config.toml
num_hidden_layers = 10
hidden_size = 96
num_attention_heads = 3
num_key_value_heads = 3
head_dim = 32
intermediate_size = 384
vocab_size = 549
hidden_act = "tanh_gelu"
norm = "layernorm"
norm_place = "pre"
norm_eps = 1e-05
positions = "learned"
qk_norm = false
attn_scale = 0.177
bias = "all"
tie_word_embeddings = true
parallel_block = true
init = "uniform"
init_std_qkv = 0.0484
init_std_o = 0.0
init_std_up = 0.0484
init_std_down = 0.0
optimizer = "muon_variant"
learning_rate = 0.00984
lr_mult_o = 1.5
lr_mult_down = 1.5
beta1 = 0.95
lr_head = 0.00728
max_grad_norm = 1.0
warmup_steps = 200
schedule = "wsd"
decay_fraction = 0.851
decay_shape = "linear"
final_lr_fraction = 0.1
batch_tokens = 16384
max_seq_len = 1024
doc_mask = false
train_tokens = 89370000
max_steps = 5455
dataset = "wikipedia_en"
Each number is 200 + 30 x the weight over its row's rms, rounded and kept within 0 to 999. Layers, rows and columns count from 0. The size before them is the row's rms in percent of the matrix's.

# layer 7 attention output (transposed), 96x96, rms 0.234, rows 34-74, columns 48-95
107,147,197,183,150,181,230,239,161,182,192,214,203,181,217,245,199,259,209,199,263,226,218,186,188,180,245,185,184,210,193,208,194,229,172,179,171,167,221,193,174,205,179,214,229,173,224,175,278
109,213,226,167,247,202,199,189,181,206,149,210,226,178,191,155,216,162,216,204,243,162,217,193,224,163,181,194,182,193,208,167,200,189,202,166,227,221,180,238,211,183,188,211,190,191,177,203,276
108,231,202,211,168,215,216,202,157,184,192,176,244,233,243,218,203,188,158,192,251,214,202,210,209,156,145,261,272,166,213,208,231,201,92,207,222,183,236,204,211,189,192,197,190,202,195,201,150
101,148,166,196,210,198,181,196,214,221,175,181,207,206,126,204,265,186,133,215,206,176,213,189,177,240,244,170,200,198,204,218,198,253,199,251,202,229,218,201,149,169,164,183,195,258,216,230,220
108,176,201,220,204,235,239,240,280,164,150,167,218,180,177,207,194,207,249,208,220,220,224,226,229,201,194,212,223,225,182,249,205,221,216,176,238,157,253,206,202,205,193,214,248,220,181,151,186
114,233,199,214,282,206,208,189,166,214,167,229,209,206,145,296,197,178,230,191,200,195,192,206,176,145,249,190,177,137,228,215,210,207,272,232,188,209,225,193,161,156,201,199,209,163,163,212,208
107,183,227,226,235,179,224,237,184,214,185,201,199,225,213,194,164,192,143,191,185,258,226,222,226,245,215,220,218,235,207,191,180,154,231,169,237,163,205,201,139,178,171,219,117,180,184,156,238
111,157,208,178,232,193,203,208,202,224,215,164,162,203,180,222,220,178,176,195,234,142,200,233,221,222,237,214,196,181,195,219,145,191,169,164,195,156,264,189,163,205,244,169,157,249,209,207,142
112,154,184,179,213,266,232,181,205,206,168,176,227,195,189,211,163,218,245,190,186,191,207,182,191,202,193,161,216,161,175,172,241,162,142,202,197,208,195,272,200,208,163,196,189,181,223,230,229
114,205,178,217,236,182,228,158,241,177,171,151,228,193,174,213,196,202,189,196,227,157,172,192,233,210,143,222,255,186,198,188,179,185,161,172,188,198,177,142,199,212,244,192,197,197,246,180,219
118,226,185,171,199,208,216,136,211,163,285,207,175,207,197,214,205,208,171,177,227,164,238,162,224,230,246,205,178,165,179,202,216,174,211,189,186,181,202,228,234,253,204,198,204,156,178,181,262
111,175,197,168,242,218,193,237,182,193,221,144,221,186,202,189,194,261,224,172,128,205,190,190,179,148,184,220,230,212,210,233,181,201,194,165,203,180,144,231,149,177,194,187,208,242,213,229,218
110,179,253,195,222,214,210,193,230,170,231,235,114,215,200,241,223,191,148,192,175,180,107,188,202,210,134,206,208,241,210,217,227,243,172,208,240,147,184,251,143,152,198,244,210,184,160,222,201
113,192,235,183,207,218,161,205,263,250,222,238,185,221,188,285,243,175,211,177,145,212,182,178,185,135,210,198,197,219,181,186,177,180,170,208,200,171,225,136,234,190,190,202,245,230,220,227,238
104,203,191,217,146,168,198,207,162,189,201,186,225,211,195,258,220,201,186,231,176,197,205,259,163,164,197,249,218,269,177,183,197,182,258,188,202,222,216,165,190,181,165,250,183,197,211,164,219
106,209,209,226,219,185,144,185,215,194,134,223,175,199,217,195,176,117,187,243,221,189,233,204,223,173,188,195,217,202,162,193,180,178,173,198,184,160,180,277,213,169,193,192,245,212,227,190,221
110,199,163,185,163,189,164,271,178,204,190,185,163,191,243,202,211,188,214,202,237,204,148,207,145,232,165,184,189,175,245,205,146,203,223,259,192,233,194,194,253,176,192,177,198,246,230,200,278
110,229,222,165,201,242,198,216,172,191,230,156,207,132,179,169,194,234,159,216,216,195,198,220,200,172,229,168,188,139,174,139,201,176,209,231,247,210,185,156,210,199,170,260,163,252,199,181,158
111,234,198,174,203,170,206,195,237,128,224,196,233,201,217,219,177,192,238,176,210,147,210,166,233,171,200,231,208,213,228,262,226,224,152,211,179,120,127,175,184,164,183,174,222,229,225,197,217
103,208,248,163,155,195,207,223,222,204,199,235,224,240,215,234,163,233,171,197,208,205,214,213,255,183,227,167,158,236,235,166,171,194,158,199,244,227,149,211,229,214,198,184,148,168,179,241,164
105,195,182,211,190,207,222,195,232,182,250,201,200,222,285,231,217,203,195,188,253,213,218,223,207,160,192,210,136,202,138,177,183,210,195,167,225,248,235,186,157,246,175,228,157,186,198,246,238
113,168,234,183,210,221,199,216,211,235,181,246,195,170,211,192,145,239,170,218,214,202,186,193,220,205,214,167,233,247,184,163,217,148,198,157,207,245,240,163,150,185,231,199,197,222,208,217,219
113,181,167,247,193,189,147,173,249,240,210,210,201,219,205,192,218,209,172,231,188,207,206,218,188,189,217,227,200,186,176,195,211,210,183,140,183,234,242,248,206,181,153,148,237,217,206,185,194
107,190,205,224,267,199,225,216,224,208,229,165,175,152,202,192,206,175,279,207,215,183,209,194,230,225,174,222,210,180,177,200,181,231,234,176,207,243,194,142,196,149,140,197,234,179,182,205,159
103,189,221,247,220,172,209,213,182,238,153,242,211,154,173,195,207,171,237,221,183,150,220,154,213,227,152,209,216,245,153,208,230,188,200,218,225,205,161,221,204,242,163,211,154,228,213,191,167
114,234,175,221,225,190,258,206,154,197,180,213,212,153,188,225,231,203,170,185,212,205,177,217,188,232,226,172,168,192,154,195,182,223,201,226,223,216,205,217,169,194,209,194,234,153,226,213,150
112,121,178,201,173,166,188,216,161,189,212,230,193,201,159,235,215,226,186,235,182,227,228,199,225,206,204,168,177,240,197,210,217,187,205,242,176,230,172,183,235,184,239,263,203,192,214,217,165
112,210,144,188,215,201,220,167,167,197,183,151,182,152,213,244,164,188,226,211,172,194,212,219,231,256,196,188,218,182,216,192,207,217,183,157,212,171,163,208,198,179,184,237,213,206,250,236,222
106,207,197,196,186,206,233,182,163,160,177,222,194,148,206,213,212,182,208,202,140,153,162,235,180,230,218,176,261,223,201,190,197,192,181,183,182,202,245,196,172,218,177,152,159,173,179,187,251
108,165,199,260,194,189,192,228,224,180,172,222,260,175,222,230,254,292,238,204,195,179,143,205,216,184,205,190,153,227,202,166,223,235,191,236,210,199,221,186,225,182,213,200,184,161,206,161,181
087,249,161,183,205,131,204,195,222,220,230,220,221,189,192,191,192,181,187,262,166,213,201,229,221,198,170,208,205,172,179,180,221,206,196,196,179,204,195,247,187,209,220,260,178,221,218,173,177
093,223,210,201,160,160,157,200,156,183,222,182,225,173,169,180,214,275,218,242,225,166,189,227,193,185,250,181,229,149,207,201,195,187,172,215,247,194,156,193,232,207,257,242,152,193,203,165,226
103,218,236,207,173,201,175,193,125,161,224,192,191,213,192,197,158,188,253,178,226,204,215,207,168,194,178,144,198,220,202,246,167,160,192,233,229,220,229,204,177,194,166,182,228,205,253,269,229
092,217,208,192,230,197,210,215,177,177,155,138,225,159,232,192,213,292,178,186,194,215,204,230,191,177,191,220,193,212,141,201,167,209,220,199,180,175,232,250,188,214,211,191,186,174,165,208,173
100,208,186,230,221,226,177,186,205,170,257,249,186,173,196,182,198,202,188,167,232,234,171,228,197,203,177,245,217,181,220,207,209,220,203,162,199,205,189,190,174,168,207,270,241,194,222,210,141
100,199,239,225,245,205,216,271,167,163,202,143,218,207,207,201,211,250,211,215,213,181,150,228,185,224,196,204,196,192,182,198,253,186,216,192,194,163,230,203,189,145,205,187,191,242,180,169,243
097,191,183,219,190,257,145,213,223,194,190,197,180,206,219,168,172,175,172,217,236,212,178,211,200,189,169,193,126,203,215,220,228,225,172,189,206,227,147,193,133,169,215,176,188,191,192,230,172
100,198,210,158,159,170,208,227,214,155,219,241,262,201,203,172,274,215,229,203,232,172,200,172,172,213,182,204,203,180,230,252,207,215,194,182,158,228,209,224,228,229,189,224,119,199,204,250,173
100,199,258,217,171,236,191,211,235,186,196,168,157,189,243,251,160,226,210,251,170,265,222,145,172,135,231,193,239,221,231,203,194,188,225,233,172,200,161,197,183,192,225,178,209,175,139,204,194
097,239,201,215,141,220,238,211,181,172,144,143,248,169,221,181,210,200,227,180,229,219,234,204,171,232,256,158,169,189,228,201,238,156,187,172,227,178,153,185,173,213,197,264,219,186,175,227,215
104,187,227,199,229,260,178,225,163,188,181,187,230,189,189,205,213,145,232,169,99,292,185,250,170,240,199,290,232,226,184,170,191,168,258,202,206,210,212,214,220,198,173,218,187,163,191,230,172
# layer 7 attention value, 96x96, rms 0.187, rows 35-74, columns 48-95
104,174,171,167,247,209,194,232,220,205,198,230,217,171,215,221,203,186,204,182,193,213,175,214,208,189,187,202,248,122,230,215,230,213,224,179,182,177,206,176,201,240,186,231,198,205,161,204,210
109,232,174,234,200,189,233,177,199,193,173,153,215,251,171,186,240,223,253,240,225,206,238,231,185,187,215,181,259,192,196,182,211,144,175,223,195,167,253,219,213,194,238,196,166,187,218,154,216
104,199,141,190,149,169,228,171,248,220,200,254,215,227,175,194,192,218,155,249,197,200,259,191,173,178,229,209,161,225,171,175,216,223,225,192,212,175,201,198,195,183,145,248,210,208,215,223,229
108,191,236,211,200,201,137,213,207,174,230,146,224,212,143,209,244,203,195,173,176,176,185,203,258,243,218,257,177,212,186,201,236,172,133,196,187,219,194,179,197,214,212,197,232,197,239,166,215
110,239,185,225,206,229,196,231,235,228,161,233,197,167,181,190,214,153,228,215,200,178,274,215,215,152,189,159,179,179,184,241,224,186,202,243,191,247,178,144,215,205,159,195,215,174,221,182,193
105,176,291,166,239,167,171,206,196,191,154,254,211,223,221,178,192,196,183,239,216,213,220,176,183,215,165,204,173,177,156,164,222,169,206,224,229,200,164,257,185,134,211,204,135,227,222,163,195
106,180,203,178,200,151,202,162,181,185,181,198,193,188,204,243,232,225,203,172,231,185,175,272,247,150,201,191,153,208,223,196,165,244,195,185,243,142,245,204,240,176,177,182,210,197,185,215,254
111,192,210,208,194,247,238,224,177,225,193,194,220,240,162,198,145,232,187,157,162,217,183,173,175,232,187,196,206,153,192,180,232,161,159,215,198,230,182,235,209,161,186,227,190,238,232,196,186
106,206,143,155,221,185,247,222,209,219,207,141,229,179,185,187,152,160,218,129,237,189,214,203,167,215,167,133,258,248,170,186,201,215,167,161,210,182,215,167,202,240,185,183,197,226,243,209,245
108,134,207,203,172,232,239,175,190,209,217,179,278,195,232,240,160,191,268,199,197,191,196,196,196,210,167,221,168,213,186,183,211,163,168,169,160,201,179,210,219,185,181,191,152,127,128,237,256
112,172,198,214,213,228,202,218,122,229,199,166,187,154,210,243,182,175,194,232,174,154,197,216,200,184,213,181,249,195,206,266,177,256,166,149,243,215,164,255,199,150,206,189,166,219,172,171,259
110,198,206,168,161,240,146,206,202,228,238,222,227,224,200,244,218,187,234,145,203,214,178,189,216,211,189,185,223,213,194,215,170,187,234,219,255,160,204,193,144,180,221,180,182,257,195,187,229
105,200,240,204,211,196,143,200,209,234,195,194,205,234,200,237,222,182,230,282,200,256,168,200,211,164,170,183,213,221,204,200,209,230,157,210,200,195,182,85,227,221,182,176,215,246,191,194,197
105,203,172,163,160,254,232,164,213,184,215,207,157,203,201,177,180,213,195,221,211,235,159,202,234,188,219,190,226,239,205,165,189,158,140,204,192,170,220,184,201,220,177,169,167,176,261,174,198
107,237,175,149,219,255,234,163,223,154,182,178,214,224,186,232,171,132,191,239,247,211,164,212,162,229,163,215,187,223,183,222,177,139,217,176,214,179,151,265,212,242,153,249,272,221,181,148,197
110,213,162,224,198,204,133,199,241,230,163,222,170,201,233,193,156,198,204,184,229,228,146,176,171,237,202,246,200,199,206,207,233,236,219,265,194,247,228,216,153,208,178,225,183,221,226,194,259
109,259,177,227,224,184,207,173,181,219,200,183,236,199,178,169,187,211,256,158,204,134,171,211,217,123,199,202,177,162,130,112,157,204,230,188,230,181,197,178,223,187,231,246,236,232,192,207,206
110,207,162,167,167,212,175,219,186,143,230,223,246,206,203,207,178,207,202,181,193,201,209,203,161,206,178,128,173,176,289,205,260,182,199,215,214,202,230,136,187,199,198,198,203,191,184,169,192
101,149,190,115,204,201,205,195,223,242,239,199,222,191,184,204,221,204,188,190,211,229,219,173,190,157,224,205,189,190,233,176,129,216,196,211,221,205,191,195,177,260,260,144,180,214,242,236,150
108,191,230,217,168,197,149,203,190,178,224,199,154,211,221,181,209,257,232,241,214,202,252,132,209,201,145,168,201,168,147,172,138,198,192,209,239,202,211,228,219,264,199,201,236,168,207,262,233
114,219,209,149,226,201,199,225,220,181,244,180,190,145,184,139,182,196,178,178,209,179,164,150,220,226,195,250,174,193,193,217,175,231,202,217,238,248,257,190,185,205,225,189,193,220,180,237,205
111,217,214,241,195,153,204,223,214,214,247,219,161,202,194,248,167,155,220,215,235,200,166,192,207,197,177,232,216,129,173,204,233,225,194,114,165,156,228,191,187,165,205,161,227,236,251,191,203
107,214,197,155,206,183,213,214,216,192,208,164,111,151,200,203,264,194,189,182,132,176,221,219,191,203,168,233,179,191,208,180,240,193,199,229,152,194,212,240,202,194,171,167,168,228,227,240,193
101,226,210,254,188,213,223,187,180,179,179,205,218,184,148,152,199,223,210,224,148,238,182,204,156,214,123,206,213,174,194,222,220,201,216,168,205,168,236,228,168,299,186,229,190,233,156,182,194
110,199,175,222,222,184,192,218,181,222,191,177,219,188,203,229,229,199,154,203,267,202,204,211,203,214,205,189,163,134,162,194,180,169,196,248,191,150,265,167,206,200,192,206,199,143,197,234,203
107,203,204,203,205,204,131,182,181,168,207,284,136,222,176,214,192,228,206,237,205,187,208,204,169,163,206,189,183,297,185,147,221,195,227,224,127,199,204,212,202,230,255,164,182,240,186,199,140
108,160,172,213,191,177,217,171,159,204,172,142,168,171,225,246,200,156,234,225,165,218,228,194,233,225,210,162,226,206,192,166,177,253,208,231,231,196,228,197,239,167,230,232,244,214,247,186,214
106,202,208,184,194,187,251,174,210,231,181,177,192,187,123,252,209,241,170,212,175,188,210,203,208,231,205,205,227,220,232,206,241,149,232,213,228,190,222,191,194,190,198,256,204,198,156,172,211
106,192,195,229,193,177,175,232,250,233,233,169,204,206,222,207,210,228,189,195,151,219,221,201,222,183,146,207,141,228,226,168,206,223,210,184,201,265,217,167,180,201,194,190,230,129,172,169,148
098,200,147,223,186,169,238,256,219,199,200,218,238,173,226,223,179,211,262,195,169,238,162,252,197,147,200,176,213,233,202,178,170,244,213,193,184,147,213,198,146,161,248,213,193,223,180,155,190
097,213,173,210,157,206,192,212,218,225,212,200,192,203,198,146,155,223,192,176,190,148,202,243,168,142,172,135,214,202,276,203,213,211,185,196,202,202,182,223,239,272,177,172,247,165,251,180,167
102,263,202,219,218,186,165,194,241,161,214,192,172,231,226,173,220,131,175,166,189,219,202,232,226,220,201,215,204,193,220,165,201,245,268,280,179,204,231,252,217,157,209,219,185,175,238,210,217
095,183,196,180,180,175,184,200,196,192,221,142,180,236,169,248,241,229,192,242,222,192,193,224,253,188,217,170,211,132,195,189,197,177,212,221,182,209,234,234,175,181,170,201,177,117,182,177,206
103,186,174,241,236,227,140,220,238,138,241,172,205,196,201,179,259,186,252,223,232,161,210,277,185,232,215,221,186,254,201,237,186,159,178,188,197,175,220,224,227,129,205,187,233,163,217,224,156
100,161,220,182,157,198,203,191,186,207,176,212,216,226,199,197,215,270,226,217,154,162,205,222,230,202,210,184,197,212,176,170,210,193,199,224,204,267,195,213,223,123,206,246,250,191,245,150,223
096,184,132,163,201,187,167,211,202,200,223,181,233,187,129,161,189,206,120,203,208,151,233,139,184,242,188,222,183,192,178,203,196,159,186,231,213,170,174,228,213,209,232,200,228,245,183,226,183
097,132,221,244,173,201,203,146,160,207,143,219,235,202,193,174,216,237,230,162,192,188,191,180,173,247,224,215,198,220,224,193,232,265,176,156,141,236,202,200,228,197,188,178,194,209,225,248,168
103,184,232,229,216,209,180,202,194,234,271,171,164,209,233,178,230,191,178,202,185,166,132,252,206,227,161,179,172,174,236,203,170,148,207,264,245,259,177,188,132,232,236,154,202,222,180,170,246
096,124,212,202,235,198,162,242,155,204,206,181,206,158,217,172,195,145,186,147,184,201,207,214,203,170,221,209,247,217,151,211,133,153,185,226,212,187,204,200,252,191,247,231,145,197,242,175,205
103,198,209,183,202,210,167,151,138,178,214,185,181,194,192,199,200,190,186,263,181,202,187,199,213,207,234,242,266,174,194,218,188,238,212,187,228,232,172,146,176,175,134,206,243,246,204,226,164
# layer 7 attention query, 96x96, rms 0.139, rows 64-95, columns 48-95
106,213,199,193,208,251,208,198,189,181,187,185,163,209,236,205,231,147,233,145,169,144,232,232,227,194,200,134,217,162,229,203,191,152,168,192,155,182,151,208,245,191,222,284,178,193,243,245,195
103,229,183,200,188,218,179,183,200,195,215,149,149,164,203,187,218,253,194,171,122,246,169,217,219,203,231,224,225,248,238,172,201,248,96,217,185,225,202,234,225,215,198,189,220,209,196,178,179
101,221,252,160,169,145,206,220,199,178,173,226,193,195,175,187,260,161,187,266,155,201,170,185,210,185,200,216,204,193,153,211,232,192,210,188,227,222,215,193,238,191,235,204,173,230,213,286,225
109,164,192,149,223,200,194,197,183,197,211,171,231,217,195,237,177,209,219,189,202,110,178,223,192,206,226,206,244,192,192,198,162,186,210,252,177,229,222,211,190,199,226,218,185,238,223,198,207
100,163,230,192,266,178,191,174,240,184,195,186,207,186,243,271,219,148,220,260,213,213,213,197,209,264,197,190,189,168,163,181,200,199,219,203,177,186,223,191,258,176,205,155,227,203,136,143,240
099,183,168,169,221,215,145,278,209,231,166,229,180,252,191,139,136,209,212,203,250,170,178,241,135,260,188,196,221,188,201,208,258,158,124,234,181,208,226,224,221,189,181,205,241,197,187,209,242
103,226,220,116,199,220,212,225,210,190,232,181,201,183,197,171,190,196,166,189,181,231,210,224,236,231,173,161,190,169,214,171,221,224,238,206,164,211,252,182,163,138,183,219,260,224,204,214,157
104,205,199,191,234,203,198,183,197,239,207,158,247,259,216,204,196,199,175,274,194,214,228,193,291,187,200,187,229,213,218,162,220,227,186,154,200,221,177,174,188,219,203,200,182,157,181,261,214
101,158,232,259,208,277,215,184,218,187,246,176,191,205,174,164,218,243,236,201,194,179,165,184,226,198,202,201,208,173,204,212,152,233,238,232,227,161,186,151,186,214,240,192,209,183,187,162,229
104,203,254,179,203,136,250,230,221,150,189,172,204,199,245,244,221,257,208,170,185,170,202,201,198,222,169,244,207,186,163,193,206,170,232,192,202,151,209,218,215,140,144,202,178,155,177,214,199
108,194,178,237,225,222,244,253,213,181,262,192,189,178,221,234,154,169,227,188,215,243,212,200,203,155,185,173,197,189,220,219,194,244,154,220,214,198,214,204,183,158,211,181,231,131,192,173,143
089,204,254,146,222,213,199,231,242,227,197,228,157,247,177,221,220,229,215,254,194,186,229,232,187,187,234,230,172,173,234,226,195,153,221,146,209,170,246,181,186,198,184,180,186,235,238,126,172
106,235,167,191,184,188,226,210,183,238,218,166,130,177,186,258,171,185,194,205,159,183,210,170,194,215,189,224,214,194,197,170,222,191,254,213,193,175,228,193,183,243,213,192,188,217,179,196,271
107,168,221,184,188,208,173,189,207,160,180,229,259,201,216,211,191,176,208,239,245,198,184,182,238,197,211,248,215,207,278,129,214,121,135,203,211,219,189,201,171,198,171,216,172,204,221,186,215
102,201,181,173,175,187,202,173,174,236,170,164,233,223,218,257,180,210,210,219,219,246,138,148,206,212,221,223,239,166,185,263,192,165,190,292,198,157,187,190,206,232,207,284,234,225,203,207,209
102,246,242,209,207,254,229,196,164,212,248,221,188,179,209,175,197,206,200,238,197,206,204,145,158,180,196,167,221,208,218,238,183,211,240,164,273,139,204,254,169,195,196,173,184,218,199,212,254
101,224,265,133,213,179,155,208,185,261,169,213,171,184,236,232,237,163,159,180,215,204,160,175,198,235,211,164,215,213,228,235,229,197,201,243,206,254,162,240,204,180,194,182,182,215,176,180,167
103,252,156,178,190,205,214,202,195,228,148,215,221,202,207,232,202,182,192,195,218,189,206,137,171,246,214,203,193,182,200,182,206,238,183,227,257,161,153,236,184,169,253,207,187,210,227,177,178
093,211,179,187,238,235,189,133,171,209,197,222,254,235,184,222,157,219,168,151,181,239,223,198,180,213,209,203,272,163,193,203,152,205,193,180,244,215,198,237,264,155,214,197,222,244,217,162,233
097,181,162,185,221,204,161,186,223,223,230,173,155,131,223,260,184,185,167,231,293,180,185,231,208,198,171,211,236,156,188,168,186,230,204,187,168,220,210,185,259,181,229,237,174,212,252,253,136
104,233,250,233,201,241,156,224,188,135,158,222,198,205,181,226,182,263,219,200,216,179,237,173,176,188,247,197,220,202,196,193,148,176,179,210,175,210,175,191,224,220,186,213,212,240,186,205,180
097,209,208,212,193,182,242,177,225,202,238,226,182,220,163,183,179,208,221,186,165,242,169,229,151,275,189,261,199,142,163,213,175,209,181,251,198,233,192,206,166,226,189,169,118,201,191,234,198
104,198,218,241,228,189,221,217,182,149,187,229,165,212,265,211,195,178,226,169,210,251,225,184,193,192,171,233,189,222,246,207,227,162,177,263,189,210,249,177,160,215,203,190,161,193,226,183,207
099,172,209,197,209,237,178,235,167,138,172,159,178,206,225,231,216,234,238,224,176,169,157,180,237,161,161,161,191,184,179,191,185,202,194,194,166,191,213,145,232,229,216,166,181,185,191,160,231
098,235,198,232,143,190,204,164,130,173,163,248,167,233,222,200,234,215,149,191,155,186,225,192,213,185,217,215,219,167,158,246,143,189,187,213,199,153,185,199,218,187,226,241,248,182,190,212,208
103,253,147,165,142,193,126,210,203,160,224,223,207,206,206,223,218,173,231,265,206,212,225,221,196,175,203,159,166,243,158,224,189,212,194,212,212,168,219,207,202,201,134,165,160,209,235,174,154
096,150,227,201,219,178,173,204,258,190,184,182,170,176,205,228,218,190,169,135,188,175,201,264,237,233,202,198,238,254,213,252,201,190,202,219,222,153,187,182,210,201,197,222,193,135,227,212,262
107,213,218,182,222,196,210,203,202,163,221,218,197,236,184,163,177,158,174,180,188,201,162,178,216,145,171,192,215,178,145,147,169,245,196,219,196,172,210,220,154,235,168,216,280,253,218,191,218
101,195,168,240,224,204,200,222,214,164,208,174,184,216,211,187,239,192,159,193,204,215,202,231,157,236,250,165,223,171,194,222,211,256,172,150,192,220,214,195,195,204,180,166,261,216,209,172,201
102,186,232,184,204,200,169,206,186,215,186,188,230,127,205,191,205,192,191,163,211,207,137,240,188,205,169,223,182,166,218,233,145,172,223,151,224,238,163,226,162,166,181,180,237,192,126,230,248
106,227,164,203,188,184,241,215,185,174,193,208,191,176,235,246,202,216,213,235,158,166,189,238,204,225,189,197,189,182,222,234,187,185,202,220,246,164,166,282,202,189,220,235,230,279,152,172,225
100,231,209,253,177,211,175,227,189,201,273,191,241,153,166,189,246,226,178,224,183,188,153,180,157,250,151,223,217,181,190,206,248,191,161,190,187,200,168,192,191,206,201,225,182,215,190,183,184
# layer 7 attention key, 96x96, rms 0.151, rows 64-95, columns 48-95
101,252,194,201,210,199,199,177,233,219,204,227,153,191,197,221,248,222,211,162,174,205,202,193,232,232,137,155,214,174,144,222,237,202,179,187,214,206,188,172,184,217,196,244,176,183,228,190,222
101,284,193,206,180,207,196,164,213,143,265,225,236,154,218,191,201,171,209,215,229,216,148,197,184,179,242,182,209,212,165,181,219,156,129,198,208,206,203,232,214,237,205,187,229,205,134,214,226
099,172,211,199,148,188,233,235,246,139,224,208,186,204,189,151,263,213,220,201,175,177,173,206,225,165,254,167,196,185,193,223,263,207,215,197,157,172,191,258,233,165,235,164,215,218,201,250,220
105,228,162,214,221,176,160,230,213,193,206,170,211,196,198,177,193,184,201,155,217,192,206,239,173,208,222,215,199,180,217,189,200,210,195,233,215,85,183,217,199,227,160,204,167,207,199,153,188
098,176,199,227,250,121,178,163,163,181,171,177,180,189,178,191,214,208,240,231,214,219,179,137,180,202,260,152,203,165,209,162,208,213,234,187,196,178,187,256,229,197,182,179,182,216,181,179,206
097,236,241,180,228,193,185,231,205,252,211,217,214,175,169,251,199,241,223,183,182,140,196,174,254,187,149,191,299,241,211,147,205,214,146,215,199,155,214,209,178,167,211,186,224,185,126,211,179
102,202,250,119,194,152,227,184,161,205,202,249,190,213,233,148,167,193,201,197,186,173,274,220,243,275,207,161,211,238,226,216,194,183,225,131,191,200,260,195,209,232,199,190,253,196,198,159,254
104,183,217,213,218,135,203,169,284,232,207,200,162,192,159,185,166,187,211,218,181,166,155,232,226,173,205,163,202,194,206,228,214,218,177,190,187,198,190,231,164,207,243,221,165,182,257,191,167
103,195,175,230,189,193,217,258,194,160,256,230,163,197,143,183,184,208,176,217,241,190,127,177,215,224,221,279,254,170,202,255,166,250,236,224,173,198,157,174,214,203,207,228,208,183,197,157,224
101,215,173,193,198,179,195,269,180,153,184,170,184,146,189,210,225,205,260,209,161,209,197,193,181,159,163,229,207,209,219,259,216,206,190,212,194,161,173,200,190,212,191,181,220,178,239,198,226
099,170,218,206,172,248,198,222,237,217,146,231,177,271,159,185,208,142,236,195,220,217,215,188,190,211,174,171,187,191,199,189,192,211,169,215,229,156,175,202,214,203,196,213,253,184,190,209,226
095,212,212,182,194,206,152,194,202,261,189,150,220,239,203,200,195,245,214,234,178,200,234,217,212,179,232,200,200,194,225,216,215,160,225,184,210,183,231,152,165,185,151,220,172,261,178,168,201
109,201,180,192,189,206,191,164,259,242,162,200,189,198,262,187,202,211,236,240,165,253,190,187,170,176,225,276,157,162,206,231,179,197,190,231,156,155,204,235,208,178,188,146,251,156,213,215,255
098,166,178,223,212,162,178,191,236,191,211,276,232,157,219,239,227,243,213,252,275,184,247,210,236,186,158,201,203,181,193,158,158,189,224,159,165,171,218,212,159,227,170,224,246,185,213,206,190
106,228,193,214,132,173,236,217,209,206,159,190,222,203,228,171,223,232,232,164,215,202,133,144,197,209,217,220,185,249,187,256,164,202,197,191,164,165,144,160,204,217,229,239,212,221,212,180,162
102,226,166,153,250,230,248,189,187,226,186,196,200,146,183,144,213,215,208,243,217,202,241,189,250,175,182,174,180,209,233,207,178,198,208,228,157,189,260,185,184,183,201,210,203,247,240,223,177
096,257,285,188,187,210,184,205,231,214,258,192,232,198,214,189,204,156,196,204,207,213,173,126,136,175,222,207,227,198,227,187,215,205,178,205,195,131,264,174,278,151,187,209,189,202,193,178,196
108,212,163,172,194,169,184,149,182,222,209,174,158,255,261,164,232,152,262,236,208,159,201,166,200,280,212,243,227,207,244,167,208,162,175,186,219,201,146,180,214,177,257,224,186,149,165,196,155
099,206,194,246,219,198,180,131,208,207,217,218,198,195,200,207,222,181,211,145,170,240,255,203,188,198,166,190,266,181,239,171,157,269,170,214,159,209,145,203,229,207,179,218,180,201,196,176,221
104,222,224,171,221,249,221,223,165,219,236,206,179,180,234,201,234,217,150,237,231,170,234,252,160,161,165,188,239,158,166,233,224,196,237,209,184,188,159,160,221,250,214,207,202,203,229,209,180
099,258,189,229,204,168,206,259,224,199,230,149,158,221,173,239,134,216,171,178,225,193,257,135,266,178,235,167,191,235,264,199,193,155,174,200,203,213,172,197,200,231,155,239,182,216,199,228,236
095,208,192,169,177,198,202,188,184,196,234,233,200,230,159,189,192,203,261,160,192,188,192,209,241,260,191,204,171,139,226,216,169,190,191,221,169,176,169,182,225,200,196,121,184,229,172,206,171
099,202,182,186,203,221,229,217,164,168,201,276,187,192,186,214,222,173,211,202,212,143,234,198,196,189,188,266,173,195,235,201,249,184,222,209,237,195,253,177,215,183,161,155,222,219,215,186,162
097,215,181,156,255,233,176,219,209,165,171,225,161,190,224,223,226,230,183,177,190,190,156,146,152,188,213,201,203,234,177,172,199,193,207,152,169,216,205,158,205,215,175,157,203,152,283,194,256
101,232,167,236,156,197,163,217,165,242,189,214,174,223,210,258,207,201,200,182,163,214,219,178,179,202,259,181,210,165,204,241,161,181,205,222,162,210,182,251,191,191,241,171,219,182,144,233,210
101,228,196,223,228,172,147,234,109,226,231,205,225,219,224,166,193,232,180,209,219,200,169,188,228,254,184,229,206,182,186,238,199,186,211,147,182,186,197,208,182,168,140,162,191,151,244,168,225
093,188,243,242,191,239,181,192,204,190,157,185,206,134,167,217,193,142,173,173,172,252,236,183,237,230,211,229,204,225,188,155,220,207,206,173,225,163,164,227,180,198,210,207,224,138,239,249,188
099,178,194,168,264,186,213,189,218,191,183,228,215,254,201,170,277,186,167,132,160,196,217,171,207,150,235,255,234,180,162,224,194,219,142,216,204,240,198,234,166,234,198,215,197,153,153,227,244
103,178,169,189,196,207,155,245,174,190,196,165,205,260,201,192,220,181,202,169,177,220,178,206,158,229,190,174,165,178,203,160,249,243,198,222,196,213,195,228,185,233,213,216,207,210,194,182,201
098,188,204,224,180,167,147,223,240,196,162,155,268,193,166,191,218,181,207,167,194,232,216,208,204,211,224,242,239,207,208,214,201,170,224,178,189,262,199,216,230,230,231,153,252,220,231,194,152
098,198,181,215,222,185,263,257,160,198,186,215,255,202,202,214,205,179,242,200,190,194,199,131,195,189,206,240,166,208,179,196,179,207,191,229,188,212,157,206,175,226,185,194,200,218,211,225,202
092,183,207,192,140,228,199,203,232,210,202,165,232,243,198,221,241,212,204,208,257,226,215,132,162,204,146,202,209,190,209,258,243,242,163,192,214,230,207,218,251,164,199,225,178,175,187,143,198